python train.py --n_layer=9 --d_model=128 --n_head=2 --n_kv_head=2 --head_dim=64 --d_mlp=384 --vocab_size=660 --activation="squared_relu" --norm="rmsnorm" --norm_place="pre" --norm_eps=1e-06 --positions="rope" --rope_base=1020.0 --rope_fraction=0.5 --qk_norm=true --attn_scale=0.217 --bias="all" --tie_embeddings=false --parallel_block=false --extras=["some layers without positions", "local attention windows", "gated attention", "value embeddings", "hashed n-gram embeddings", "a smear gate", "an embedding shortcut", "capped logits"] --init="uniform" --init_std_qkv=0.0596 --init_std_o=0.0596 --init_std_up=0.0596 --init_std_down=0.0 --optimizer="muon" --lr=0.00725 --lr_mult_down=0.7 --beta1=0.95 --lr_head=0.00552 --warmup_steps=21 --schedule="wsd" --decay_fraction=1.0 --decay_shape="linear" --final_lr_fraction=0.1 --batch_tokens=[8192, 16384, 32768] --seq_len=1024 --doc_mask=true --train_tokens=143900000 --steps=7783 --dataset="wikipedia_en"
Each number is 128 + 32 x the weight over the matrix's rms, rounded and kept within 0 to 255. Layers, rows and columns count from 0.

# layer 5 attention value, 128x128, rms 0.136, rows 13-39, columns 0-127
[[143 139  84 130 101 105 119 130 127 152 154 105 144 129 125  86  76 144 111 142 155 140 129 157 111  89 152 126 202 133 123  76 133 155 150 106 197 179 104 109 149 103 164 128 168 135 119 109 123  80 132 107 122  51 106 228  78 123 119 170 132 121 135 160 126 127 111 137 140  94 131 166 114 137 179 149 146  90 130 116 113 160  77 144  44 105 139  88 103 127 116 142 150 117 130  92 146  74 146 136  66 152  91 156 157 128 118 142 179 131 153  77 119 182 105 207 133 158 101 153 129 102 106 134 108 159 153 158]
 [133 102 112 114 122 146 151  80 105 156 193 236 123 105 109 144 129 129 133 134 190 134  96 113 103 124 163  82 112 143 185 194 127 143 127  69 145 192 133 126  95 143 149 164 105 125 117  92 136 124  87  89 151 101 134 138 109 121 140 136 144  99 134  99 102 163  98 161  97 132  61 126 182 147 122 102  98 140 150 129 119  86 142 116 155 127 105 102 113 107 127  89 145 160 129 165 140 103 135 128  96  88 137 159 142 204 143 125 130 115 119  96 179 128 125  99 134 100 146 198 154  74 125 122 152 151 109 154]
 [137  61 142 126 127 150 135 119 127 185 169 154 130 145 125 122 130 114 116 116 159 138 116 139 132 142 101 133 161 105 208 108 111 156 105 177 150 182 147 157 140 123 187 127 107 151 183 179 149 112 124 164  89 111 108 141 143 106 124 157 133 114 152 116  91 145 140 137 146 172 168  93 121 195 118 153 125 150 129 114 156 119 131 158 113 112 114 116 141  75 110 145 167  91 139 138 124 164 179 107 158 145 121  97 118  68 174 126 137 135 159 148 108 143 111 155 120 124  89 149  66 134 149 124 132 129 106  97]
 [111  91 121  87 195 119 173 115 134 179 139 119 150 164 107 162 123 137  93 138 148 107 131 118 136 131  85 113 122 120 181 126  92  77 176 101 140  88 144  80 173 147 132 154 115 194 135 146 164 138 124 124  94 102 144 117 181  92 149 161 105  96 174 118 153 148 125 192 170 135 168  89 125 140 174 108 109 156 120 157  64 103 135  85 115 108 127 169 165 105  97  91 139 114  90 130 130 161 175 164 125 122 119 131 113 161 117 173 124 152 107 143 130 119  98  57 112  79 142 135 141  79 129 133 158 135 129 153]
 [150 134 106 164 110 144 171 110 114 134 145  63 175 164 164  38 148 149 102 130 152 106 108  87 132 116 143 130 202 115 102  81  92 154 125 127 141 112 146 135  66  57 124 111 123 136 115 162 112 113  72  97  66 131 109 161 121 162 126  73 153 138  93  97  68 118  98 121 102 152 152 114 131 142 189 117 129 175 169 130 131 196  78 134  30 173 162 141 108 111 122 120  98 113  47 107  87 105 156 107  94 175  82  93 140 122 169 117 110 117 180 107 188  96 123 146  74 101 141  82 161 158 115 104 121 130 111 170]
 [129 172 125 156  98 162 123 150 127 120 115 141 125  64 157 168 128 147 192 191 146 159 160 177 167  93 149 150 167 157 160  92 170 152 145 169 112 105 148 150 136 132 141 129 170 169  88 147  84  59 136 143 127 160  78  96  62 106 101 135 105 141 151  61 120 109 176 168 132 117  95 104 138  80 103 158 125  82 153  72 168 122 117  76  66  79 114 119  66 184 167 130 150 140  95 146 103 114 112  90 158 116 116 125 132 106 107 153 117  63 171 106 115 146  79 206 119 179 135 141 108 141 131 147  88 115 165 168]
 [128  94 161 162 100  81 128 154 176 134 110  95  69 149 127 122  88 155 166 140 159 159 116 126 128 159 172 181 146  84 153 115 137 134 127 158  64 134 125  95 157 124 124 116  95 117 102 157 162 157 133 121  96 122 150  96  98 150 165 150 121  94 151 110 151 141 135 147 171 147 150 141 100 163 127 114 149 115 113 176 139 163 121 128 111 124  89  81 102 143 157 104 162 126 145  95 150 126  68 111 150 132  52 158 118 144 123 109 169  48 139 124 116  88  76 139  80 106 160 124 187 135 155  89 110 118 114 114]
 [136 101 150 106 148 124  70  86 133  89 138 140 141  91 146 168 138 123 114  95 168  90  87 112 140  87 173 156 156 141 144 141 131 131  57 132 131 136  89 126 155  99 108 120  56 140 119 133 102 146 162 137 141 162 159  71 117 149 168 165 146  88 112  96 145 147 152  85 137 118 108 136 210 114 116 131 116  84  85 172  46  79  85 106 145 151 160 131 123 128 131 120 152 174 104 132 149 139 146  94  57  70 177 148 134 147 125  82 129 166 130 135 154  92 134  71 131 192 145 133 142 117 172 140 133 104 106 139]
 [170 149 159 131 215 158 120  97 129 162 103  69 123 108 111  97 102  78  85 149 137  95 104 139 127 203 160 169 148 132 148 100 102 113  93  96 130  70 131 165 136 155 149  83 124 183 142 146 145 161 117 137 121 129 106 192 165  92 147 169 146  97 154 109  74 105 149 154 202 169 147 147 119 143 139 102 136 124 122 219  48 129 139  92 191 130 181 148 100  88 135  48  94 132  95 144 174 102 140 123 149 104  71 103  85 110 181 131 124 143 123 132 122 120 146 132 113 148 114 107 214  61 165  95 110  99  72  64]
 [105 189 116 109  91  85 145 136 173 180 113 152  86 130 127 184 101 131 118 141 126 101 153  86 149 140 138 126  94 104 165 136 124 113 143 142 117 144 117 172 166 118 162  98  75 152 104 121 111 194 136 146 126 109 136 150 147 153 191 132 107 131 152 152 149 126 152  93 141 103 110 109 142 176 116 107 162 120 124 110 144 127 114 155 148 128 109 117 218 121 193 125 121 107 107 185 106 115 128 120 155 126 104 144 140 115 147 135 157 130 120 126 123 156  80 123 126 113 101 196 100  92 127 134 122 173 117  96]
 [139 142 168 124 162 131 122 114  91 191 128 121 141 146 113 143 153 126  98 137 142 130 138 125 119  95 119 130 160  96 141 127 202 174 125 125 116 112  86 138 131 123 112  70 138 154 123 143  90 147 125 125 149 113  98 122 119 181 137 121 121 149 105 108  98  86 133 139  86 112 153 174 145 123 170  90 158 174 103  89 141  84 138 116 144 158 106 102 109 159 130 141 123 123 137 107 192  98 144 115 159 141 117  85 117 109 149 164  80 109  76 158 124 110 102 102 136 160 167 170 135 121 129  87  93 146 129 107]
 [ 84 147 119 175 152 142 177 117 135 108 106 152  97 102 136 141  66 135 126 157  70 148 105 107 118 155 108 146 105 138 166 148 106 141 142 134  73 128 110 142 182 111 113 153  92 133 179 129 140 183 104 138 161 165 148 152 151 153 125  73 112 138 143 101 131 116  91 121 136 102 138 169  62 118 126 129 135 127 128 119  87 140  99 122 102 115 125 101  97  78 138 142 132  85 151 139 154 105 109 191 127 125 137  87 162 133 109 121  65 144 118 118 155 100 182  69 138 159 103 142  70 168 101  90  99 111 185 103]
 [135 114 137  66 134 148 129  84 137 221 129 152 103 116 118 203 100 155 139  98 131 145 136 101 141 160  95 104 105  98 130 150 132 112 124 109 154 133 130 168 142 158 138 156  90 173 134 121 117 129  96 155 142 124 178  82 144 139 167 117 108 104 189 151 134 158 136  82 138 102 136 104 115 127  97 154 128 160  93 137  95 105  85 134 152 153 145  87 136  79 168 109 171 113 114 149 172 117 146 144 119 140 132 156 151 131 135 150 110 176 101 166 134 122 144 161 148 207 112 108 155  93 126 170  54  97 121 101]
 [156  95 101 115 172  82  99 110 125 106 126 113 100 109 138 174 127 120 124 143 114 137 113 155 159  79 107 140 157 133  85 115 130 203 167 104 129 114 125 137 132 111 133 110 139 143 106 131 128 108 119 142 110 131 135 104 109 117 113 104 105 184 126 110  94 173 154 134 167 135 113 108 165 115 166 119 148 167 110 106 144 140 133 136 110 114 114 121 163 122 116 107 135 117 111  96 131 137 198 141 148 124 181 189  76 135 161 122 118 101 122 103 121 157 116 104 116  92 124 111 108 121 116 114 157  71 162 156]
 [ 73  73 161 135 146 167  81  92 137 104 140  92  70 174 113  46 161  85 192  83 138 164 177 110 156 118 132  64 173  59 152 129  67  91 126 155 135  98 118 131 102 148 101 115  81 114 138 139 126  74 138 176  99 122 134 120 100 124 129 114 159 100 163 121 176 134 182  92 171 154 177  98 157 174 174 107  80 128 100 130 130 133 163 147 126 106 139 133 200 159 140 156 147  73 113  70 141 169  94  68 175 145  94 112 107 100 119 113 107 130 173 161 104 136 138 109 154 153 174 114 113 104 129  84 129 108 166  72]
 [ 74 115 109 102 113 141 171 162 148 147  97 117 149 137 116 133 175 110 161 148 117 139 170  86 121  58  88 165 151  89 118 106 140 122 115 208 144 122  89 189 100 118 126  97 184 130 140 141 139 121  98 136 117 116 150 187 114 141 108 118 100 128 127 156 188  99 118 126 153 117 124 122 106 101 119 137 152 120 138  98 128 165 127  85 113 132 125 110 121 176 118 186 182 108 124 101 119 146  72 145  85 157 175 212 162 111 116 178 132 184 139 116 111 146 132 134 162 180 105 109  76 109 105 122  94 132 102 133]
 [162 144 147 100 149 122 129  58 112 108 164 173  81 150 167 198 146 150 134 132 140 158 108  90 170 126 179 151 127 117 137 165 135 163  94 107  78  91 104 114 114 141 128 156 119  76 135 124 107 143 129 117  98 142 212  97  84 111 116 107 162  98 107 125 196 166 130 147  97  85  75 147 127  94 133 124 125 138 156 142 148 124 129  79 132 121 120  39 122 137 121 124 206  76 116 130 103 172 116  91 106 127 131 151 146 138 160 127  99 170  99 116  87 111 115 123  97 184 129  94 120 115 199 158 112  94 172 191]
 [152 200 128  70  98 164  92 100  97 158 177 188 161 124 181 136 113 169 135 146 123  79 139 108 169 126  99 128 111 112 169 167 149 167 136 131 162 149 106 130 188 108  92 164 163 114 134 158  72 167 139 122 129 130 124 166 122 114 101 153 148 153 164 171 127 147 164 137 124 160 156 150 136 173  87 145 100  63 137 138 163 154 108 108  86 102 131 105 138 187 126 170 182 155  77 110 124 134 171 156 123 124 105 113 118 125 139  98 111 143 196 165 142 142 150 190  96 126 109 173 114 152 110 112 128 141 155  91]
 [103 106 109 198  85  87 102 112 132 122 133 125 227 125 117 162 136 102 169 144  88 147  86 113 154 135 120 121 108 132 130 150 127 106 123 154  80 117 113  67 148 104 128 112  98 106 134 168 138 162 178 129 132 134 156 109 150 137 140 154 105 117 112 185  99 142 118 129 117 119 121 155 135  71 143 125 122 145 118 131 133 138 109 163 114  62 131  77 104 118 115  97 153 151 158 118 148 134 123 155 125  96 149 127 130 163 135 162 172 159 130 176 154  90 150  83 105 106 114  96 110 148 130 192 134 110 143 131]
 [ 39 148 166 130 155 161 137 157  85 190 117  92  90 128 104 145  98 128 102 174 113 182 108  88 157 141 145 142  98 148 181 126  45 156 101 117  83 175 136 133 164 124 133 167  53 170 151 166 184  93 126 126 234  79 145  94 127 147 154 165 147 145 132 119 128 109  97 117 127 108 146 152 126 118 151 144  88  77 101 202 134 168  83  79 144  52 110 153 126 101 137  95  99 130 129 178 111 118  84 166 168 157  78 143 118 188 118 114 157 155 127 164  97 123 154 166 152 139 126  86 120 187 117 112 121 130  76 123]
 [102 122 120 137 136 146  51 101 145 124 151 128  85 116 102 131 112 136 125 148 142 163 165 157 167 154  75 175 152 115 133 161 128  58 167 133 103  79 142 152  96 165 126 146 126 125 111 126 153 183 112  88 151 150 167 102 147 116 152 167 103 109 144 134 129  91 118  96 149 143 121 117 149  91 105 124 149 164 107 131  87 180 132 129 113 112 158 165 168 174  72  70 156  95 104 207 102 121 173  78 134  58 124 120  86 146 122 109 105 153 109  89 107 123 149  92 153 128 152  89 124  97 152 100 146  88 134  98]
 [102  94 199  97  42 166 113 127 174 158 119  59 136 153 141  97 151 120 123 170 120 119 148 164 116 163  98 117 113  87 132 114 148 131 130 134  86 122 141 110 106 188 121 143 119 154 182 143 126 116 114 104 139  93 135 107 139  84 147 145 140  97 153  91 154 157 138 128 148  94 189 166 140 163 142  96 109 139 134 176 113 143 133 134 170 124 146 166 135 137  90 134 126 117 124 134 152 127 100 147 136 103 137 132 160  65 111 137 105 110 162 132  83 164 130 132 148  91 166  79 139 123 112 130 121 120  83  95]
 [148 174 146  89 146 125 166  65 157 209 155 174  90 122 147 174 145 130 161 150 159 136 146 120 124 149 156  67  55 134 155 169  92 107 196  89  97 187 118 131 124  99 127 124  89 130 171 151 153 107 145 145 117 134 183 104 123 169 109 165 167 121 125 135 201 145 138 154 115  86  83 119 147 134 148 150 134 104 119 123 128 151 142 146 119  77 116  69 102 120 134  90 163 164 131 144 178 133 126 141 131  84 111 168 119 164 120 159 136 140 131 101 194 157 155  75 127 131 167 118 161 137 121 138 126 154 104 145]
 [186 140 160  67  93 125 179 136 145 124 163  84 140 129 126 107 124  60 178 147 114 166 116  97 128 145 136 110 203 100 128  78 135 144 161 160  88 113  68 118 106  91 121 157  87  92  94 174 125 123 115 125 140 176 130 156  93 122  90  68 130  85 114 119 119  98  85 142 149 133 161 123  81 166 138 173 101 140 153 113 138 117 137 128 150 105 153 162 163 109 130 213 136 117 130 149  86 129 105 133 125 159 120 121 190 143  96 135 104 166 148 158 104 105 119 163 151 139  92 184 178 143 138  89 142 116 111 154]
 [ 83 118 162 154 109 180 115 114 181 117 135  80 144  96 161 106 188 147 128 131 168 141 136 135 127 166 148  89 138 114 155 119  88 137  96 187 121 105 123 152 101 123 167 130 138 140 114 178 125 138 104 130  98 151  90 121 125 139 116  96 139  96 176  96 147  68 101 119 148 112 168 138  82 132 117 102 124  91 157 140 149 155 120 114 166  98 161 148 125 157 100 134  84 169  49 168 126 128 136 159 162 105 151 143 134 126 109  97 138 127 109 160  97 115 132 116 107 131 127 126 118 116 156  96 158 110  85  79]
 [ 77  92 133 109 117  91 102 123 190 130 165 155 166 137 100 116 119  89 185 176 144  83 134 134 107 123 135 128 142 127  99 145  73  50  78 143  82 125 105  92  97 140  83 171 121 151 115 166 101 132 144 158 106  96 173  97  83  97 100 143  71  87 115  73 129  64 161 129  76 135 130 168 132 113 141 104 152 146 138 121  89 111  50 100 166 112 127 161 175 140 181 132 115 101 136  95 167 196  79 124 123 112 130 140 132  86 124 118 120  93 169 141 107  89 113 190 184 100 143 131 112 132 116 129 102 125 128 161]
 [112 158 163 170  80 119 181 148 143 149 159 157 116 121 150 130 110 121  84  93  91 143 163  85  90 109 127  73 123 129 124 121 114 231 159 129 138 159 133 105 138 132 204 161 142  57 145 153 157 105 116 136 129 119  80 201 132 157 154  90 139 146 161 115 123 150 139 149 131 120 103 134  97 129 121 202  77 175 168  67 125 150  98 133  88 145 142 109 121 166 123 181 137  98 116  50 107 172  64  97  97 166 136 125 107 115 141 155 110 157 134 114 139 163 154 167 113 149 153 125 162 140  75 122 138 176 119 165]]
# layer 5 attention output (transposed), 128x128, rms 0.129, rows 13-39, columns 0-127
[[226 107 110 133 103 142 141 175 110 146 130 145 112 103 179  88 162 143 110  99 134 138 142 148 107 106 130 165 111 112 112  79 155 141 116 124 100 106 120 165  99 113  95 147 106  98 173 123 216 183 132 180 135 124 106 146 101 149 157  87 123 121 158 185 116 129 152 139 120 182 134  95 154 140 115  68  69 104 137 143 144  93 167 128 176  91 131 165 196 140 154 107  93 113 141  78 136 153 103 170 119 137  81  99 139  97 161 124  86 101 131 163  90 120  88  71 144 147 134 150 125 174 113 105 135 161  88 127]
 [151 185 139 151 176 142  79 133 157 161 106  78 139 185 148 106 153 122  94 161 129 117 140 119 119 143 150 144 121 131  79 108 131 136  93 135 103 107 114 171 160 107  94 108 100 148 143 143  51 124 119 119 120 140 130  87 121 114 131 144 105 115 150 126 112 154 122 184 162 130 152 110 136 166 130 169 106 113 135 214 109 115  96 107 135 164 110 102 176 130 127 115 133 145 122 102 120 131 137 114 140 165  41 131 148  83  70 135 199 112  73 112  74 128 100 182 162 186 122 129 129 132 112 143 132 134 154  99]
 [112  94 104 140 134 123 140 128 158 175 122 117 126 135 132 129 103 124 112 147 124  90 178 157 125 155 108 120 173 143  97 113 108  92 146  97 124 113 131 112 100 128 111  85  68 110 162  56 109  92 127 127 162 116 195 135 118  95  99 110 155 105 149 116 172 125  84 154 142 141 118 164 119  95 158 100 155 120 142 138 100 104 137 152 135 123 123 140 150 114  78 116  74 150  90  68 147 106  99 144 105 104 139 142 114 146 125 117 130 146 153  95 110 120 111  69  96 125 134 107 157  77 137 108 125 121 117 131]
 [ 76 103 194 168 135 171 151  70 169 118 185  85  91 120 143 144  79 110 135 106 171  97 122 113 164  66 139 109 105 137 174  68 122 123 111 131 127 174 168 101 119 122 132 134 125 117 137 118 153 120  36 108 113 128 140  52 116 154 143 196 143 101  98 155 140 149 101 140 108 115 114 127 110 162 101 112 145 135 117 119 162  97 124  81 143 100 109 115 128 105  82 130 153 170 106 116 113 165  86  98 150 107  94 178 102 136 132  95 138 129 118 156 139 132 160 178 101 153 131 139 156 134 134 126 117 197 132 104]
 [129 101  96  50 138 140 146  77 156 113 131 201 113 136 165 165 160 104 100  84  83 160 133 116 132 155 125 159  93 140  66 115 132 124 115 201 167 161 169  92 117 174  97 117  91  81  94 113 107 115 156  89 160  96 105 115 127 170 193 137 137 172  99 145 113 129 182  86 134 107  87 161 145 113 146 110 136 144 156 136 120 147 146 169 113 121 142 105 104  68 118  83  99 118 120 125 141  96 118 160 147 167  95 107  87 145 122 117  89 118 157  98 137 107 144  87 114 143 158 132 144 140  96 169 117 148  73 115]
 [152 120 102 131  84 129 137 143  98 108 113 143 132 135 145  59 135 130 123 174 144 141 124 180 145 169 126 111 103 137 126 130  97 104 175 108 175 169 147 132 132 152 129 125 105  91 158 141 103 168 154 140 132 141 122 132 158 170  73 136 121 139 158  99 117 128 161 163 141 142 142 136 117 136 143 167  82  93 136  90 112 136 161 182 146 129 163 194  53 122 130 126 158 100 196 132 104  73 123 110  98 169 156 126  88 104  92 130  86 193  93 123 123  92 144 167 113  96 116 172 115 173 132 105 159 201 114 116]
 [ 90 116 144 145 106 116  65 150 133 150 105 144 139  64 180 114 122 129 135 121 149 111 126 138 125  50 124 147  99 138 127 129 112 145 123 145 124 158 146 130 130 131 100 146 160 112 136 134 138 118 175 143 128 140 129  97 119 142 161 154 133 162 107 144 104 139 159 113 137 130 121 131 144  78 122 111 138  75 136 136 112 141 101 112 164  82  98 138 155 130 108  95 148  97  82  95  98 145 135 128 111 120 145 112 112 150 131 140 128 131 175 153 136 180  63 116 169 122 130 184 141  86 110  80  99 146 118 105]
 [119 123 185 117 174 140  63 142 107 172 140  77 132 124  88 118 144 162  81 175  70 112 120 122 154 114 186 106 140 162 146 129 174 195 176 107  85 163 116 116 135  84 168 169  88 137 152 162 136 120 124  80 118 112 145 149  67 137 123 163 120 149 101 129 140 106 113  98 152  94  85 137  92 166 153 122 121 122 179 164 121 169 149 120 108 149 124 108 139 104 160 117 138 132 132 150  97  91  70 175 175 150  81 153 125 134 121 100 185 101 106 103 133 132 100 136 135 118 150 175 123  86 147 115 148 153 167 109]
 [148  53 131 129 129 148 134 154 128 173 136 108 109  49 129 136  98 139  80 130 142  84 122  73  98  79 131 161 151 172 142  70  86  75 135 153 128 191 199 101 132 139 184 127 133 157 156 104  77 133 113  60 127 126 166  87 132 142 166  74 124 127 140 112 108 152 119 220 155  94 124  95 108 189 126 189 180 111 148  59  80 131  96 162  94 114 109 113 168 126 106  71 147 127 165 103 140 153 131 164 202 114 128 162 131 155 127  71 145  96 125  84  80 151 163 176 128 158 141  89  97 105  92 172 116 117 155 160]
 [101 115 181 188  83 124 113 121  88  87  74 110  83 102 124 131 194 107  92  89 133 109 143 132 110 127 107 140 175 168 115 105 129 140 141 115 112 116 137 127 127 137 105 142  65 133 157 101 155  93 112 135 123  97  95 160 174 115  95 123  53 151  69 136 122 120 109 116 180 128 153 154 171 111 146 108 114 177  87 149 170 128 183 125  92  87 105 116 134 109  90 141  95 167 144 129 139  96 118 170 107 157 142 107  78 172 129  89 102  88 157 119 142 108 104 146 143 171 122 156 122 111 138 158 150 155 149  96]
 [128 138  85 141 100 141  71 144 141 133 100 116 142 127 148  68  86 133  75 128 157 161 126  99 113 140  94 130 151 122 178 144 144 121 110 116 135 159 123 151 106 140 114 124 106 126 137 143 148 124 137 104 123 133 148 123 111 127 160  72 117 118 118  97 157 135 110 157  89 137 144  75  81 156 145 144 149  97 102 162 150 141 149 143  97  94 155 109 109 125 109 101  91 143 111 114 159 145 105 119 115 131 171 101 102 116 101 120 134  91 116  69 133 120 133 108  82  77  84  96 126 137 136 169 170 136 130 126]
 [140  98 155 117 118 123 141 128 145  70 144 127  93 125  94 140 144 106 153 135 129 129 108 129 183 168 108  96  86 103  56 145 101 142 119 134 154 116  89 114 134 122 114 112 134 103 150  69 139 105 132  94 152 110 101 122 110  95 162 125 190 135 115 149 154 121 127 123 159  89 135  85 131 146 134 108 138 163 116 153 126 116 177 146 112 146 146 162 169 160 173 143 151 105 152 112 135 103 179 130 127 153 142 184  84 128 105  89 189 106 165 178 117 127  82 173 141 126 163 158 114 127 131 149 126 120 148 139]
 [107 117 191 133 128 149 165 133 132 159  42 159 135 148 125 154 108 136 105 109 113 108 130 158 155 149 168 115 145 143 150 126  67  73 167 146 125 174 117 139 158 120 147 100 106 118 116 127 128 120 113 124 108 112 156 162 150  71 128  66 201 126 114  66 178  79  57 146 138 131 106 126 146 166 118  78 117 142 149 133 127 166 116 121  83  96 172 122 134 134 119 109 188 127 178  53 101 104  97 132 166 100 104 135 128 148 162 163 171  74  62  67 131 144 157 154 100 119 123  69 141  99 166 133 143 149 149 178]
 [160 103 187 194 148 123  98 117 162 124 146 148 106  91 126  76  97 121 137 154 159 111 155 114 112 142 176 125  74 130 140 151 128 125 136 110 141 157 136 118 160 160  94  94 114 122 125  96 157 130 102 115 149 133 120 126 114 134 126 122 128  99 115 135  82 140 140  95 128 102 121 102 101 157 168 110  91 109 136 174 119 115 103 156 139 210 146 114 121 168 137 128 142 165 146 127 155 152  99 112 138  83 106 121 151 150  69 105 126 115 150 119 168 120 169 119 101 108 186 134 157 118 191 135 133 101  73 123]
 [133 114  49 111 186 145 129 210 142 121 167  97 150 164 154  81 101 126 160 150 138  50 121  81 149 124 135 136 123 144 154  53 135 101 135  92 129 137 186 151 163 148 132  78 131 109 104  74 110  90 113 132 113  90 121  65 152 135 121 155 123 157  74 136 113 102 130 119 124 157  74 108 128 132 156  89 170  63 125 165 119 139  79 108  90 115 115 117 129 122 112 120  97 176 126 112 150 158 120 165 149 119 127 107  94 197 155 120 191  70 135 149 125 135 173 159 113  93  91  78 155 122 160 163 130 157 135 196]
 [148 176 132 104 154  76  93 153 114 161 128 137 159 162 169 125 149 135 134 158 105 165 103 135  74 150 132 121 161 139 127 133 152 104 125 100 120 143 102 107 125  94 168 149 154 123 144 107 152 161 148 172 109 128  86  56 143 127 148  94 139 111 106 114 142 121 139 113 126 146 153 151 165 154 154  84 152 144 145 133 146 111 147 173 114  84 131 100 178  96 122 113 126 175 171 169 187 137 117  70 135 160  45  55  85 105 105 141 119 161 186 111 142 103 104 113 131 109 127 126 152 126 145 131 124 128  96 112]
 [ 64 144 127 149 159 138  85 119 120 117 160 125 176 120  79  99 143 123 118  80 103  92 175  48 119 163 154 108  61 117 106 121 137 198  87 154 153 103 112 181 158  87 146 127 170  92 102 131 101 180 137 169 137 187 143 160 167  81 148 108  94 133 101 108 184 129 105  76 122 180 131 105 184 134 126 137 104 121 152 142 145 121 141 159 134 113 162 102 108 146 146 193 109 127 138 137 112 116 120 169 129 131 100 182  98  94 138 146 165 130 106  47 170 131 121 119 133  67 149  95 138 113 145  90 152  95 111  75]
 [115 150 136 196 115 165 131 145 134 129  81 181 125 129 122 106 121  99 125  97 103 149 132 139 124 160 126 112 114 140 123 107 118 134 158 125 150 150 167 153 135  88 176 136  98 132 147 101 126 128 161 157 109 139 129  90 119 155 129 160 116 109 103  96 144 142  84 173 137 124 128 188 170 145 122  82 118 150 103 144 125 135 131 159 112 169 109 149 147  65 158 148  74 160 125 133 138 128  85 114  97 156 165 151 112 148  87 190 144 136 148 137 132  76  82 132 155 124 152 151  96 124 143 175 118 185 114 131]
 [110 176 145 149 152 154 158 149 117 114  67 135  75 113 126 117 161 135 161  99  85 147 189 115 142 165 107 173 131 141 117 131 147 116  90  93 143 134  89 123 124  95  96 200 186 135 158 127 110  86 135 101 138 109 101 126  93 113 113 141 164 117 165  86 154 111 150 122 149 136 135 138 139 132 122  75 165 112 176 122 141 120 111 140  84 139  98 117 164 160 146 137 157 143 114 139 126  93 107 115 115 133 121 136 140  61 136  89  76 142 150 107 146 110 119 142 149 134  99 134  77 140 120  97 124 140 121 114]
 [121 150 143  89  43 149 150 115 164 129 126 170 117  79 125 144 114 132 198 138 153 156 117 115  93 107 105 140 143 178  77 101 147 128 135 161 110  92 188 141 130  82 151 175 148 113 124  94 150 106  81 123 147 111 152 110 153 101 117 132 110 134 167 170 159 160 148 159 161 180  67  89  96 100 136 122 186 224 104 133  68 146 141 113 126 151 117  77 180 147 164 118 167 128 137 123 129 138 118 142 192  91 125 127 131 133  85 130 119 109 129  60 116 145 132 157 139 168 125 116 118  83 132 122 161 200 168 117]
 [114 141 108 150 150 135 110 115 110 132 116  79 164 106  99 131  99 104  97 142  78 118 125  65 114 126 104 136 172 135 112  50 112 120 137 116 159 112 139  74 138 136 122 110 147 144 165 131 149 121 178 117 129 178 151 115  86 100 136 112 144 153 139 112 138 129 156 174  91 126 108 106 126 150 147 130 148 121 170 158  44 165  95  96 112 164 126 109  77  94 122 144 109 144 138 121 159 137 114 122 149  76 121 159 143 110 142 133 170 181 178 161 147 172 170 129 112 119 122 114 188 162 105  59 165 106 108 174]
 [ 82  91 143  63  89 129 162 140 128 133 188 120 105  97  94 156 133 141  73 155 142 112  95  94 121  75 149 183 115 153 142 100  78 127 105 111 186 173 127 130 153 126 136 137 146 142 157  61 125 162  75  93  99 142 108 146 188 121 170 132 155 116 135 155  76 131 120 144 112 187  93  97 115 127 114 115 166 114 163 123 103  96 164  94 135 122  83 132 153  85 119 124 126 137 152 164 138 132 126  93 156 137  81 108 117 217 119 105  69 130 125 148 158 153  98 157 107 100  93 121 177 100  94 136  82 119 149  87]
 [150 196 164 132 130 121 127 113  95 115  99  98 145 142 111 105 189 184 109 116 169 117 104 117  87 131 142 132 120 127  80  73 198 138  51 151 165 177 109 176 152  97 147 193 129 149 127 125 105 192 128 148 153 142 164 157 132  91  69 112 135 111 146 142 147 154 137 126 135 150 157 112 142 153 134 111 104  94 138 183 151  80 149 150 121 120 153 123  94 177 157 111 145 128 151 183 131 125  99 170 111 142 119 166 123 155 113 164 136 122 118 104 150 138  83 156 116 161 111 150 127  45 145 105 130 122 129 146]
 [120 123  62  62 180 164  86  87 147 150 176 145 147 126 153 126 125 108 133 132 187  64 129 134 105 137 111 146  74  89 103 176 153 131  90 162 159 108 102  89 152 194 100 119 128 176 142 104 119  91  66 141  91  73 105 160 154 138 122 144 119 147 166  67 160 109 119 145 142 133 149 148 159 108 144  94 172 114 178 128 173 117 143 152 167 109 135 114 110 138 158 108 109  99 117 116 118 158 139 147  91 135 116 156 113 110 145 116 136 134  99 171 154 122 133  83  99 119 138 130  64 137 163 102  96 164 147 154]
 [118 144 131  89 141 137 133 124 122 122 193 147 105 169  95 171 125 118 177 142 158 113 136  98 124 108 115 127 164 146  99  98 178 114 123  92 133 151  97 124 144 107 108  85 116 146  84  94 143 136  99 106 127 103 155  91 146 136 102 151  68 169 116 144 156 133 108 157 107 154 102 174 108 135 126 190 160 147 110 141 130 122 112  92 155  99 120 144 112 119 161  88 146 118 165 111  78 195 101  96 130 127 106  79 140 147 124 120  97 105 157 103 171 125 149 130  72 106 122 142 178 143  75 107 110 106 146 176]
 [103 204 136  50 162 106 115 167 107 142 136 137 129  82 142  88 134 153  80 110 133 146 126 176 145 130 148 123 108 145 130  97 156 143 155 149 147 123 105 120 185 160 144 120 134  77 111  86 110 131 113 122 107 138 135 178 179 124 103 131 128 152 119 139 142 139 137 117 168 137 165 144 117  81  78 115 108  81 168 123 125 141 148 121  97 120 150 167 126  99  33 114 147 118  98 149 128 116 115 148 109 144  85 106 118 149 151 140 110 182 116 132  93 145 159 130 171 148 115 148  96 146 156 123 117 161 155 116]
 [193  87 137 135  75 143 176  90  83 122  97 190 141 194 185 139 134 173 138 169  68 142 121 158 115 102 158 124  96 127 120 101 137  97 127 161 165  88  60 171 113 142  98 119 126 140 149 113 129 190 149 166 110 127 154  85 122  70 122 129 129 123 125 164 167 145 119  77 162  64 126 153 124  93 124 126 102 121  80 157 169 168 176 145 186 150 131  86 107 123 103 143 148 143 106 141 129  83 104 120 128 157  88 134 107 125 115 157  98  84 122 146 148 116  71 149 127 116 197 111 148 140 164 136  99 103  71  66]]